config = dict(
    n_head=2,
    head_dim=128,
    positions='rope',
    parallel_block=False,
    init='normal',
    init_std_qkv=0.0343,
    beta1=0.95,
    batch_tokens=[131072, 262144, 524288],
    seq_len=512,
)
Each number is 50 + 12 x the weight over its row's rms, rounded and kept within 0 to 99. Layers, rows and columns count from 0. The size before them is the row's rms in percent of the matrix's.

# layer 3 attention output (transposed), 256x256, rms 0.0644, rows 140-194, columns 192-255
102:55 38 45 34 52 23 61 51 52 41 60 54 43 29 71 57 72 59 42 52 66 63 50 42 41 44 54 46 27 33 54 37 61 37 38 65 39 56 52 59 66 50 34 42 47 75 55 69 49 81 68 58 46 60 54 51 49 73 78 26 45 35 42 59
094:34 27 63 52 51 38 36 45 48 79 48 50 52 37 77 41 44 59 69 24 68 54 35 63 50 41 59 35 63 56 53 40 40 70 44 46 32 60 46 54 76 63 57 55 29 44 63 55 38 51 67 56 47 47 58 67 36 59 44 57 51 48 43 55
103:49 50 22 28 59 45 50 42 46 51 58 57 53 49 73 59 55 56 56 66 53 60 50 81 55 66 56 24 46 34 38 65 54 35 25 63 32 54 35 40 55 47 58 50 38 42 56 62 44 34 45 48 51 46 55 30 67 40 32 57 56 58 57 44
106:42 58 52 65 64 55 51 53 47 65 43 46 40 53 65 70 46 51 48 30 51 61 32 50 60 60 49 59 63 77 43 58 49 63 68 34 45 68 45 08 50 33 50 40 60 60 50 68 51 60 34 55 43 68 67 34 39 43 38 61 40 37 48 44
100:54 49 42 52 65 37 45 47 52 49 52 53 51 35 46 63 58 58 43 55 48 36 25 42 43 24 43 42 37 43 56 67 35 71 52 41 68 16 27 33 42 54 52 36 51 54 51 33 73 45 69 52 60 48 42 22 72 56 39 58 24 58 50 63
107:47 59 54 71 76 29 54 51 43 49 50 57 34 64 43 43 52 55 49 51 36 53 23 35 44 63 38 41 56 49 56 38 42 52 33 60 39 58 53 35 42 23 55 55 26 83 58 70 45 60 40 52 43 34 58 48 65 44 22 55 55 44 36 51
097:52 68 63 57 38 36 50 28 35 23 52 63 27 70 54 44 32 50 39 45 49 58 56 42 41 74 62 70 49 51 66 72 50 50 51 44 48 64 44 65 54 30 51 45 58 55 46 68 36 29 33 23 45 62 53 45 64 46 44 48 62 31 43 78
096:54 47 24 64 64 47 41 63 59 59 57 43 53 45 61 33 57 37 34 53 72 55 37 60 62 54 50 50 55 32 45 62 61 38 55 86 59 57 51 59 37 50 63 54 46 51 67 65 38 45 53 43 68 72 47 45 57 46 62 42 30 64 42 35
111:47 66 65 42 50 67 49 60 33 56 41 85 69 53 48 51 72 64 55 45 54 45 18 62 46 48 47 38 29 56 66 78 27 42 35 40 49 67 38 53 21 47 53 67 49 52 26 46 45 44 53 65 46 43 42 62 82 28 41 44 40 72 49 53
108:48 34 63 50 48 54 45 38 37 43 48 53 53 56 21 45 39 45 36 43 46 30 62 60 44 62 55 51 66 55 57 45 40 56 45 47 40 43 57 45 54 33 49 52 27 60 37 42 42 52 45 73 54 55 69 55 37 45 64 39 68 53 56 53
092:52 33 54 52 73 35 69 50 41 31 55 56 66 83 59 53 48 62 57 56 39 49 62 48 50 58 48 54 72 34 71 36 66 51 68 56 28 54 58 47 36 57 46 57 53 48 50 64 51 49 65 51 41 65 58 50 42 50 55 47 56 65 32 43
098:38 57 51 61 09 47 49 35 53 41 47 49 65 56 57 42 41 43 47 74 59 36 35 33 44 58 43 81 49 49 51 42 50 32 31 70 58 54 52 30 42 47 47 39 57 59 38 59 45 41 44 68 57 48 52 54 50 43 33 41 55 27 39 76
091:42 61 54 45 40 44 67 37 42 79 66 57 73 39 42 62 63 59 71 41 58 55 65 45 60 60 41 63 79 46 42 50 41 41 58 43 60 50 67 57 56 71 61 52 42 68 45 52 60 40 70 54 52 40 69 21 38 39 60 38 60 75 46 48
108:51 51 50 42 35 42 42 45 54 88 36 48 59 56 39 55 40 47 53 70 47 59 47 60 60 43 29 40 54 63 44 63 66 38 65 64 49 47 46 48 42 44 64 67 42 31 46 39 28 44 27 63 22 50 54 49 52 56 57 28 69 42 57 56
103:46 67 48 27 46 65 30 43 53 56 23 51 77 56 53 55 58 56 61 50 45 60 28 55 48 42 71 49 49 39 64 54 37 31 53 51 42 53 63 66 52 71 56 37 50 39 31 37 51 43 36 43 50 44 38 40 48 39 61 34 54 42 55 47
113:63 48 53 49 54 51 69 57 41 54 38 60 57 64 41 57 65 38 59 26 33 53 63 61 69 49 73 51 42 72 45 44 75 60 35 39 43 48 30 44 63 61 54 39 38 53 49 59 51 47 52 74 53 34 63 44 64 58 42 47 46 37 57 62
102:49 75 46 54 32 45 64 47 30 57 57 65 41 41 65 44 70 43 40 53 52 51 58 54 59 35 72 41 38 63 37 48 26 48 56 22 45 43 50 43 47 43 64 55 61 54 29 40 51 44 40 60 50 58 52 50 45 68 68 38 44 64 45 47
092:45 46 54 30 64 45 56 72 49 55 63 60 50 43 59 58 48 44 36 81 64 53 39 62 71 51 47 53 46 39 60 52 47 65 49 52 58 48 67 44 53 61 45 61 42 48 51 68 33 56 28 32 47 33 29 47 46 53 35 46 66 42 60 50
110:48 44 50 42 39 47 36 43 45 72 49 48 47 48 83 21 41 56 45 47 58 41 44 43 72 51 71 51 46 59 54 48 32 33 70 68 43 47 55 64 53 43 52 60 62 52 53 47 39 47 42 42 45 49 42 40 46 41 67 41 56 40 58 61
103:39 63 59 43 55 52 56 32 42 73 57 77 58 56 39 52 39 42 75 46 56 50 43 42 55 56 57 61 58 68 51 45 61 49 64 55 30 31 42 45 56 43 46 39 62 44 41 48 47 48 17 69 64 35 48 55 48 42 63 46 49 41 75 23
100:32 47 72 59 47 35 58 53 70 60 61 53 51 41 49 53 54 51 57 57 55 34 38 71 42 54 54 62 52 62 72 37 47 50 41 65 46 52 73 24 54 52 39 45 55 58 56 67 54 47 44 54 66 42 42 40 63 53 52 44 49 48 57 63
104:55 51 58 34 62 58 65 38 50 53 40 55 45 53 39 55 59 52 38 65 39 51 25 56 64 57 13 76 45 64 65 47 56 45 46 36 65 47 58 44 57 52 75 62 66 40 46 51 44 64 64 56 53 42 61 26 52 37 44 39 54 44 55 53
092:57 85 53 37 40 58 43 44 53 46 44 30 49 51 63 44 50 27 65 38 64 64 41 50 36 28 36 65 34 46 32 29 39 35 44 63 43 64 38 50 38 37 62 46 58 44 38 32 54 66 49 39 36 69 41 59 59 51 63 56 44 68 60 42
102:53 53 38 34 50 43 33 50 51 67 45 55 25 54 47 40 61 38 37 45 62 25 43 56 50 51 46 41 44 23 64 50 46 48 87 37 76 29 38 50 60 42 69 45 55 31 57 70 54 51 42 57 42 56 43 72 32 81 54 47 48 56 62 54
098:58 48 58 41 24 30 58 40 47 62 38 46 59 31 58 64 68 45 61 37 37 60 67 66 54 54 43 55 51 31 36 46 44 47 30 38 62 26 37 40 49 29 56 54 63 39 55 52 41 39 46 58 57 29 48 29 47 43 46 36 26 50 77 63
111:58 36 47 66 69 55 50 56 71 38 69 37 50 64 49 69 43 83 41 59 68 64 76 36 52 42 77 56 50 60 57 43 50 52 48 52 57 44 48 24 56 34 44 52 44 52 52 60 49 64 37 52 69 37 36 44 55 38 38 55 61 40 41 58
101:71 36 26 36 64 59 58 57 60 73 59 49 41 34 58 46 60 41 26 38 40 52 50 66 67 77 32 50 48 61 40 59 57 63 54 53 54 28 48 24 46 64 61 68 48 31 31 45 63 46 69 55 24 41 45 48 71 41 37 48 39 47 42 73
103:72 72 40 48 51 39 60 62 31 48 67 56 27 56 46 60 57 71 47 59 38 48 53 36 42 56 43 39 41 36 39 68 48 49 73 57 43 54 59 54 21 45 44 58 64 48 68 61 49 50 50 38 29 45 53 60 41 55 55 45 63 40 62 76
096:53 47 34 65 43 69 47 56 27 44 45 39 54 37 69 79 74 28 53 44 56 47 41 49 63 41 82 69 64 44 50 59 57 49 48 44 38 41 39 57 49 48 41 40 49 39 74 56 62 29 51 55 53 40 69 63 74 38 43 48 61 34 48 61
093:48 42 64 74 41 41 60 39 64 52 53 62 53 37 49 57 58 53 61 47 53 54 42 57 65 50 38 66 49 60 51 75 50 55 52 63 59 43 54 53 63 35 42 71 59 39 45 82 55 76 76 46 65 64 45 35 39 31 63 59 59 49 69 64
099:55 67 43 46 66 40 62 42 49 71 45 51 59 51 52 39 52 36 40 62 51 35 37 50 58 44 61 50 36 58 51 70 77 38 47 58 48 53 39 48 44 47 55 58 57 50 55 65 50 33 60 63 50 70 60 28 67 83 40 55 46 35 40 57
100:50 28 25 43 66 39 69 60 50 38 58 77 54 55 38 43 51 24 50 49 61 42 45 50 62 64 53 56 46 38 50 54 51 65 34 51 59 36 65 55 40 35 51 50 41 61 63 40 52 63 38 30 52 48 51 25 41 42 41 35 70 61 35 47
097:50 75 65 68 39 37 63 45 44 39 53 45 43 69 40 34 59 53 37 64 76 42 43 45 37 56 35 47 45 60 61 50 67 65 58 50 43 79 38 30 24 62 52 61 61 58 62 59 68 33 40 60 48 49 43 53 57 56 42 54 50 63 50 56
101:30 52 48 47 35 50 50 40 56 47 36 61 48 45 59 44 66 62 56 67 50 15 33 49 39 48 48 30 50 63 51 52 40 32 52 53 65 63 32 45 64 41 44 35 66 44 43 68 42 46 36 47 34 49 70 45 48 78 46 39 59 49 31 47
104:57 54 49 54 51 56 52 66 16 53 49 46 63 54 60 54 36 34 69 63 69 64 44 65 53 68 24 46 45 53 63 48 54 64 65 44 49 45 60 53 53 47 49 59 29 46 54 44 40 50 58 51 53 51 46 51 47 58 66 50 35 47 46 67
105:57 36 53 45 65 51 34 57 37 34 60 41 56 48 54 60 65 48 47 53 40 48 59 63 45 63 70 59 62 69 42 51 64 40 33 45 51 46 41 49 52 07 48 60 62 54 38 42 75 72 54 70 39 66 66 62 42 70 52 48 40 78 46 67
106:66 72 48 52 50 47 42 55 59 55 70 40 37 50 33 50 55 52 38 32 62 49 36 41 59 53 41 42 57 34 32 67 31 50 59 51 48 57 47 36 41 40 52 64 40 60 55 48 67 47 27 61 58 37 47 25 74 62 74 41 48 33 52 23
115:50 49 62 47 47 52 45 72 31 59 33 51 44 68 65 53 70 33 34 55 39 45 57 58 37 60 52 67 39 56 76 41 54 24 34 61 65 50 48 61 54 46 58 56 47 67 67 37 38 58 71 57 43 56 44 34 45 52 41 45 56 55 61 48
100:45 46 57 53 44 60 43 55 68 54 38 60 65 48 53 51 41 52 44 44 51 39 54 54 61 50 56 68 49 46 73 56 52 48 38 44 62 47 46 53 42 56 55 52 48 64 50 29 28 53 64 54 60 43 58 36 45 48 41 56 49 46 93 50
101:40 44 56 34 27 38 38 37 53 53 72 36 54 56 60 43 62 50 68 45 43 35 54 60 49 71 72 36 40 43 33 51 45 32 51 64 61 37 56 46 33 53 63 53 66 39 61 48 62 39 54 65 65 63 32 75 58 49 36 69 37 54 66 49
102:48 54 65 36 36 69 44 73 60 52 45 49 70 54 50 54 48 32 63 36 50 35 50 48 35 33 80 50 32 54 55 63 48 33 68 56 25 32 55 37 67 62 60 35 43 43 65 61 36 61 42 40 44 60 37 48 33 40 33 35 41 31 57 51
097:45 62 66 45 64 54 62 27 43 65 54 53 57 25 53 58 30 54 54 54 68 56 41 55 73 78 31 44 59 43 49 58 53 52 36 52 50 38 40 51 47 43 66 57 73 36 43 50 41 47 65 61 54 32 54 44 40 38 56 47 63 57 52 56
103:60 37 35 55 20 67 64 32 82 32 58 46 52 43 62 48 58 49 36 32 49 61 63 52 38 47 35 42 44 31 55 45 30 52 50 62 39 38 38 64 52 42 64 44 52 43 39 51 43 35 56 33 41 68 59 50 38 55 53 79 61 41 61 48
101:51 54 55 44 31 35 28 61 52 46 40 57 51 37 57 50 54 47 65 51 37 51 69 44 39 47 61 59 44 65 49 60 44 33 68 43 50 47 59 35 72 29 49 69 55 74 42 55 42 53 39 52 74 72 38 47 31 46 24 60 71 23 31 66
106:55 45 56 80 61 44 59 39 22 56 49 43 55 61 46 66 44 44 62 47 60 39 33 41 37 52 35 42 35 35 37 52 73 47 61 39 60 68 37 49 25 31 45 47 47 69 36 48 44 57 70 39 59 49 41 55 59 56 35 39 48 59 42 53
103:55 72 53 56 75 42 55 46 63 33 40 28 49 61 46 50 49 36 44 73 61 58 79 41 45 49 58 62 67 64 44 47 54 47 56 50 48 48 66 45 46 56 63 57 44 28 45 62 45 52 53 70 53 44 41 52 48 43 31 53 37 59 47 56
099:43 70 42 44 58 12 44 44 43 45 67 70 46 46 43 57 41 44 28 46 58 43 44 79 53 35 55 65 65 30 39 51 68 76 44 52 52 55 68 59 45 26 63 39 41 48 38 54 46 49 56 38 57 61 34 59 42 41 63 47 35 46 59 44
094:32 54 61 53 50 31 55 47 49 50 42 36 35 44 58 55 66 31 39 58 50 53 54 47 56 66 57 51 35 30 53 54 47 73 42 59 51 56 63 42 61 60 39 46 68 45 59 43 80 65 68 87 42 62 49 36 56 55 54 73 58 34 63 50
108:28 36 56 67 51 37 72 62 52 53 57 37 64 46 58 47 44 54 43 46 47 34 33 48 71 34 53 51 67 50 39 47 37 51 45 35 71 58 45 63 45 36 39 30 59 48 59 72 45 57 57 34 68 28 64 40 56 50 47 41 45 36 55 50
093:49 45 45 47 57 46 34 44 54 50 45 40 58 56 60 48 42 50 49 48 33 61 60 63 40 54 51 32 23 47 57 59 61 56 35 64 52 55 72 62 62 58 42 64 49 70 28 35 38 49 48 34 60 57 43 54 31 56 61 24 41 26 71 78
093:53 51 48 55 38 33 48 42 62 49 45 57 46 30 32 45 42 40 45 38 68 30 45 42 57 50 46 42 55 29 39 62 60 67 35 36 63 60 75 47 44 45 54 52 43 10 31 59 54 50 45 31 59 39 26 49 36 59 61 59 42 44 55 68
103:63 65 66 66 56 66 57 55 51 27 57 61 09 39 40 55 45 30 55 62 52 60 50 61 63 39 42 33 54 60 45 61 70 37 49 48 49 43 56 68 47 47 44 59 36 48 25 58 53 50 73 37 59 58 49 50 42 41 54 63 21 67 66 50
105:54 40 38 49 60 43 60 57 64 52 39 14 63 47 48 68 34 50 53 46 49 39 60 48 34 29 57 60 38 43 69 46 55 50 44 62 57 59 58 50 30 45 57 64 33 49 36 38 45 69 34 49 41 41 49 39 56 26 28 60 58 51 55 60
098:62 66 80 43 66 72 53 56 44 49 67 60 46 38 39 52 61 54 52 50 43 34 39 39 45 46 51 53 53 45 70 20 41 48 44 32 68 32 55 70 54 63 52 58 54 45 27 42 45 29 48 35 40 61 58 63 54 29 50 50 51 34 36 67
101:57 56 47 47 51 27 54 70 56 43 44 69 66 48 57 62 14 69 55 53 57 58 41 52 56 50 14 45 46 43 37 66 59 37 54 54 49 59 42 60 55 69 56 65 53 51 58 58 64 62 47 45 54 73 42 76 56 55 53 49 43 65 32 71
# layer 3 attention value, 256x256, rms 0.0722, rows 141-194, columns 192-255
098:38 52 32 37 38 58 45 39 46 41 35 20 32 44 68 56 55 59 57 58 45 43 42 19 47 54 59 46 34 51 44 54 57 49 33 43 72 63 41 41 43 46 66 60 50 58 45 58 53 65 51 56 57 44 41 54 57 58 65 56 43 53 48 65
101:39 50 73 54 48 68 63 42 48 68 39 50 31 52 40 38 50 63 55 55 49 38 68 43 41 43 57 67 26 61 51 64 42 66 66 34 59 64 40 53 46 41 61 23 48 50 42 23 49 26 43 67 59 59 56 58 42 50 41 50 37 31 57 69
106:39 29 49 35 57 41 49 41 58 59 46 43 44 58 46 68 62 46 68 55 71 47 59 37 41 70 44 63 57 41 33 55 61 54 57 54 72 35 57 69 52 61 53 43 46 30 34 37 43 42 43 64 42 48 34 63 74 53 50 50 65 66 64 58
099:34 36 30 49 41 24 58 40 41 47 38 79 54 57 51 50 67 45 59 40 53 68 72 68 73 56 54 58 36 49 55 28 72 47 60 37 52 47 44 56 60 71 58 29 87 53 35 73 57 44 56 44 48 49 34 57 66 68 44 38 69 49 59 56
103:58 51 45 38 53 68 54 46 52 53 65 50 44 41 35 49 76 47 50 44 40 53 78 29 65 54 44 78 52 81 24 45 58 47 56 65 47 22 45 51 25 43 58 51 50 53 36 55 59 31 62 74 61 38 48 49 37 41 60 40 39 59 56 44
097:58 46 58 49 39 51 64 51 53 77 64 78 82 57 41 42 38 81 71 57 70 46 60 54 59 45 60 69 75 54 57 49 57 42 58 61 46 40 60 41 45 59 55 71 45 17 60 39 55 52 68 62 39 45 48 32 40 45 63 39 62 40 63 45
093:32 60 18 52 35 57 45 44 56 29 58 49 56 64 46 38 51 44 59 53 53 68 52 69 37 36 57 50 30 54 61 34 65 71 51 41 41 33 40 33 60 45 31 50 66 70 34 43 57 35 29 68 50 51 41 54 51 41 44 52 42 53 56 68
104:61 32 47 86 52 55 62 26 53 43 29 56 58 63 53 50 54 52 53 28 57 52 43 38 48 56 61 50 47 57 52 47 58 48 66 45 59 53 52 65 51 56 63 35 57 56 63 40 64 32 34 44 47 47 53 37 53 52 41 61 57 32 40 52
110:44 49 49 62 44 37 41 33 46 69 37 45 27 58 63 68 58 56 54 63 55 48 40 29 55 67 47 50 70 38 50 63 53 43 55 49 48 67 30 60 41 45 56 79 64 39 61 24 41 54 74 52 74 55 40 43 36 54 50 71 34 79 35 55
101:70 59 64 48 50 27 56 57 49 41 36 40 60 49 42 29 34 46 60 63 64 28 41 57 47 46 43 51 37 47 36 74 47 55 31 23 57 51 46 34 58 48 60 42 66 46 62 56 48 54 50 52 68 65 33 44 39 43 53 66 35 42 46 54
095:64 48 38 60 56 68 64 35 43 59 63 58 57 54 47 32 64 37 54 49 61 61 77 74 37 48 45 52 32 44 39 43 63 47 59 41 72 64 39 71 46 45 49 45 55 57 62 22 44 37 53 55 43 32 45 49 35 55 62 77 52 31 50 33
099:47 60 45 67 48 63 63 42 51 28 66 28 43 33 61 52 38 57 56 63 56 36 41 52 58 55 55 53 43 52 23 69 36 52 35 65 34 57 52 43 45 67 33 47 46 62 67 66 48 61 69 42 59 49 25 61 54 47 53 59 59 37 64 56
105:38 40 56 61 46 72 69 48 76 44 35 60 49 48 54 60 37 47 54 62 53 42 45 51 44 51 47 53 56 47 65 61 30 50 73 50 58 51 57 42 48 28 49 43 56 43 41 55 61 35 29 58 51 60 47 58 68 41 44 49 24 38 56 48
098:57 47 41 74 53 58 95 20 58 54 45 26 43 54 45 44 49 62 50 74 64 59 57 55 43 71 70 65 39 48 53 77 43 53 54 51 63 55 59 42 57 43 33 31 58 69 60 48 74 48 39 55 38 19 37 64 51 40 28 49 58 42 60 65
106:55 36 62 45 67 35 51 56 31 26 27 73 68 41 48 52 22 44 43 46 53 60 65 48 53 54 35 42 24 51 62 65 51 60 64 61 50 64 29 26 60 56 64 44 77 68 56 74 41 61 56 28 45 56 60 49 47 64 54 55 38 54 61 37
101:52 49 35 68 63 41 49 64 42 43 51 52 43 32 41 54 55 44 55 38 44 76 54 59 58 66 48 83 42 61 63 48 63 67 48 53 41 59 60 32 36 68 59 57 59 23 59 65 82 52 65 19 52 41 58 26 64 36 37 39 45 49 40 64
094:58 43 43 40 43 35 44 57 57 57 32 73 51 81 27 56 42 58 65 56 40 43 72 75 43 60 60 44 62 57 55 49 48 51 74 53 36 61 22 43 49 48 51 33 55 42 29 35 44 36 28 40 29 72 58 38 45 54 49 34 47 32 55 64
103:55 25 65 48 45 46 46 43 37 48 61 37 60 50 43 54 54 40 49 80 44 57 57 45 31 27 63 56 69 38 43 34 37 52 50 55 72 62 47 25 36 69 35 61 48 30 60 63 50 53 39 63 39 45 48 26 61 66 69 32 68 63 63 44
104:50 50 51 37 59 56 68 59 53 49 50 47 54 50 63 50 58 61 55 64 55 51 64 56 39 55 45 41 48 59 65 49 61 51 36 68 39 56 39 44 47 60 42 62 30 49 58 70 70 48 71 45 43 51 58 30 60 53 45 27 71 55 29 55
103:56 49 54 55 65 42 44 58 41 11 33 58 67 62 51 22 25 33 68 37 64 54 42 77 65 59 45 35 72 43 61 46 50 60 45 52 49 57 30 58 54 48 63 66 53 56 43 41 51 33 52 44 44 48 32 38 31 42 56 49 52 51 34 30
103:44 62 52 49 66 59 56 73 47 23 64 59 65 61 53 14 60 46 52 30 63 56 74 47 54 49 49 56 46 55 65 17 49 60 57 47 56 42 42 51 49 37 37 34 46 56 52 65 51 33 54 62 47 47 38 53 50 49 60 60 53 53 42 48
097:69 66 33 47 34 66 35 43 35 38 71 48 60 46 32 47 35 52 52 47 55 58 53 40 31 52 54 49 46 30 74 56 66 73 48 35 51 48 54 53 53 36 51 56 35 58 49 45 51 23 51 71 49 34 66 48 35 45 63 56 39 52 41 53
095:44 42 37 44 57 39 48 44 44 55 41 58 37 64 70 62 47 64 84 53 44 59 45 52 53 39 66 65 83 36 49 40 61 51 55 62 61 64 47 79 74 50 46 50 54 49 55 38 41 50 40 66 30 46 29 59 60 43 61 58 52 40 56 54
087:72 41 46 33 51 53 29 56 51 25 46 61 66 53 42 48 44 39 42 37 49 42 37 32 42 52 62 50 50 54 53 47 45 63 65 41 44 44 49 33 65 70 51 37 46 41 51 51 57 40 46 50 25 45 73 34 45 50 68 45 62 53 36 29
100:54 34 47 27 40 38 36 29 42 46 59 45 47 24 65 34 54 41 50 47 48 43 58 26 57 44 38 77 44 69 25 44 70 64 54 54 59 41 33 63 39 71 73 60 63 32 42 63 59 41 57 48 53 54 36 48 58 59 67 41 58 73 40 58
099:52 45 50 52 45 33 50 44 44 36 58 69 43 74 54 65 51 49 69 67 42 60 69 44 46 47 53 66 52 43 43 51 45 40 79 53 57 63 65 49 39 49 62 34 69 64 44 54 56 28 26 53 53 51 44 50 62 43 22 72 55 40 66 48
106:42 50 47 48 37 58 52 49 85 50 51 59 53 44 59 53 41 56 44 30 80 39 44 51 52 33 43 36 73 36 50 47 55 62 32 23 70 42 55 62 59 48 44 52 21 56 48 37 40 60 50 42 65 47 54 53 47 32 61 49 55 41 45 32
096:40 45 42 69 71 29 44 62 49 43 43 35 26 28 47 48 32 53 33 46 37 42 36 46 44 42 66 61 51 67 56 40 18 34 36 42 46 58 72 51 49 59 55 69 44 63 49 50 53 53 63 53 46 58 50 39 47 48 51 60 56 62 32 75
101:45 37 23 46 49 50 28 40 44 62 41 47 55 48 50 50 68 40 45 40 64 40 57 28 41 58 50 56 26 62 45 19 57 44 65 49 60 67 71 47 49 70 64 60 60 33 59 25 37 49 27 52 42 47 41 39 52 59 58 46 51 68 63 34
100:30 30 76 42 57 74 50 49 62 21 34 59 46 33 51 47 27 65 57 40 46 56 73 32 55 67 41 50 51 50 53 53 42 47 45 43 36 54 32 57 52 62 55 22 52 34 50 57 57 27 33 43 49 73 34 48 50 63 55 32 42 66 59 46
100:40 49 46 51 51 34 50 85 40 44 75 26 45 40 40 50 43 36 52 58 42 49 38 49 41 63 61 33 76 48 42 54 36 48 51 53 60 38 38 63 43 27 50 66 44 45 27 58 30 67 42 49 66 66 60 41 38 48 60 62 39 49 45 62
100:65 48 79 35 59 61 42 68 41 65 19 69 60 65 45 37 46 46 69 26 54 51 49 51 57 61 57 47 69 41 50 37 65 57 52 36 51 30 35 66 53 30 49 54 45 45 40 65 69 25 60 36 42 52 49 47 37 36 50 58 37 24 39 25
098:52 52 39 68 32 53 55 49 52 42 30 72 45 51 38 59 42 57 52 51 37 72 66 55 56 67 54 45 51 24 38 42 51 36 56 33 54 73 28 39 50 35 41 41 67 37 41 38 57 26 51 64 71 48 54 72 65 53 52 74 32 53 71 56
105:54 65 59 33 59 60 58 19 69 40 50 68 39 47 45 43 49 53 48 43 38 47 55 41 59 37 62 38 36 63 37 47 30 55 55 43 75 56 49 43 63 43 40 37 67 52 44 41 51 39 24 40 25 28 58 60 45 39 49 56 58 44 46 54
101:37 52 53 46 29 39 36 47 34 42 55 51 27 55 51 49 58 51 52 41 43 61 43 31 61 38 52 56 56 42 33 65 65 65 73 44 60 36 41 59 50 57 34 42 69 50 40 42 50 29 51 29 58 47 23 58 56 62 36 77 57 80 31 51
099:49 42 36 44 50 60 34 54 52 72 52 52 54 41 52 52 68 53 69 31 49 65 34 63 48 40 54 33 57 48 39 39 74 63 51 59 65 35 55 60 61 25 42 41 35 57 55 60 43 48 73 49 49 39 61 61 28 24 59 40 56 43 54 50
100:61 48 52 59 60 64 48 32 65 44 86 46 46 38 41 32 40 51 32 44 56 47 33 47 72 30 53 49 60 60 32 69 54 48 50 40 46 31 55 42 44 55 53 35 48 50 59 50 54 50 30 35 44 48 69 37 48 33 63 53 50 36 67 54
096:41 48 70 41 69 45 37 63 63 36 40 33 52 37 40 82 48 50 50 52 47 48 34 52 54 59 37 13 53 39 64 49 57 62 52 29 50 68 48 40 61 51 63 72 54 69 67 53 65 52 46 52 52 37 50 53 52 50 65 63 45 51 44 52
097:37 57 79 65 45 56 22 32 44 47 39 57 33 52 38 43 59 42 52 60 72 43 29 47 27 47 82 62 56 30 50 38 60 52 49 33 73 74 38 73 58 64 46 45 40 55 62 40 39 47 32 46 40 43 56 47 42 51 49 50 49 66 60 41
101:69 32 39 50 51 39 57 45 77 59 64 44 28 45 45 64 54 63 60 55 55 60 45 57 42 49 41 68 65 68 43 38 73 62 66 64 54 65 39 41 46 38 51 53 38 65 49 52 59 44 59 65 71 29 54 41 38 45 48 50 48 43 63 44
097:36 64 45 59 57 52 42 62 54 49 56 64 30 56 51 53 66 47 68 43 22 53 40 51 47 64 51 42 51 49 63 44 38 63 55 59 41 78 37 66 61 35 58 51 25 65 75 42 41 36 55 50 39 62 39 50 54 42 28 57 39 50 56 48
100:70 38 31 51 51 52 48 58 36 75 50 34 57 38 40 44 63 61 40 68 57 67 34 53 46 52 68 34 23 43 34 30 44 45 63 32 56 66 67 54 69 30 41 45 50 54 45 32 59 47 41 30 38 41 64 41 45 43 36 73 70 37 61 61
102:47 48 59 48 66 46 49 50 46 50 57 35 46 48 32 73 48 35 79 65 53 49 57 62 46 75 49 41 59 27 53 43 54 58 37 41 49 56 44 52 49 63 52 73 51 40 53 34 51 32 48 48 41 49 53 46 59 54 36 29 40 74 69 50
098:34 63 59 39 44 68 32 51 52 37 59 56 49 24 58 35 64 59 63 22 49 61 75 37 57 63 50 68 63 68 53 55 38 66 46 49 30 31 50 55 57 36 55 44 58 51 50 66 56 23 51 77 40 28 37 54 36 40 69 80 53 42 53 53
105:57 44 69 63 59 78 42 41 30 53 67 64 48 37 57 27 62 52 53 33 52 52 42 44 52 35 61 65 66 63 47 38 63 52 66 41 52 34 48 45 37 50 41 63 60 71 60 61 59 31 50 65 50 45 58 45 62 37 55 59 50 48 55 54
101:45 60 60 49 48 52 56 67 43 39 19 40 33 63 51 58 43 54 52 36 60 35 40 43 46 66 45 35 54 58 53 49 51 57 45 53 48 55 51 52 53 57 50 61 34 43 43 35 59 51 60 63 68 44 38 66 39 31 56 42 43 67 32 32
098:56 65 70 22 60 55 54 40 47 45 47 62 53 23 41 33 49 57 38 51 37 47 42 74 64 32 41 46 50 57 53 35 30 49 66 68 51 58 55 39 46 62 67 40 44 40 61 60 45 41 36 26 29 47 39 47 51 42 52 30 77 55 58 27
103:40 46 62 48 53 58 48 73 56 54 49 41 69 36 46 46 45 47 58 50 51 48 49 38 27 51 42 33 56 75 52 61 36 49 40 25 50 48 37 47 28 43 57 77 40 37 43 34 41 54 50 40 71 62 46 53 15 64 55 74 55 65 46 52
099:62 50 61 52 44 63 75 47 59 67 56 42 70 34 61 42 41 52 53 75 41 39 54 64 57 44 49 33 45 49 46 54 31 34 45 50 26 36 58 41 58 70 35 47 57 49 64 42 65 47 50 55 32 57 69 52 85 50 54 56 61 45 64 49
103:66 41 37 44 51 63 58 67 37 49 25 30 38 58 69 46 63 41 46 43 41 53 30 47 38 54 61 61 54 39 49 36 67 71 61 52 67 43 53 77 59 65 54 46 40 49 64 66 41 70 60 50 37 32 43 60 39 41 47 40 62 62 36 43
103:40 38 49 35 47 40 24 58 47 51 42 37 41 45 39 41 63 59 47 37 39 66 70 59 58 50 63 69 32 45 62 50 57 78 49 23 43 44 64 51 78 46 56 44 42 56 60 46 57 40 60 41 50 30 44 60 41 34 62 59 52 50 45 46
092:53 44 57 77 52 43 35 55 59 64 55 52 54 62 45 54 52 40 41 48 62 46 35 40 53 47 48 44 41 33 33 65 58 42 59 22 59 40 54 66 47 64 63 57 45 49 38 37 48 76 67 32 48 59 62 59 36 65 50 46 57 53 42 55
101:52 56 24 76 60 33 62 63 42 62 56 55 68 41 64 47 64 66 43 57 43 58 73 57 59 53 47 59 31 49 46 49 34 38 28 40 40 82 65 45 41 55 40 47 48 47 55 58 67 63 57 63 54 32 49 47 59 58 30 65 48 46 53 54
101:47 57 46 58 53 80 42 45 53 64 42 40 47 48 42 27 56 31 48 37 53 42 59 32 38 47 61 62 28 52 54 21 50 39 65 37 38 46 59 73 41 37 57 57 64 52 50 55 53 69 39 42 40 50 58 38 64 49 43 74 37 48 73 45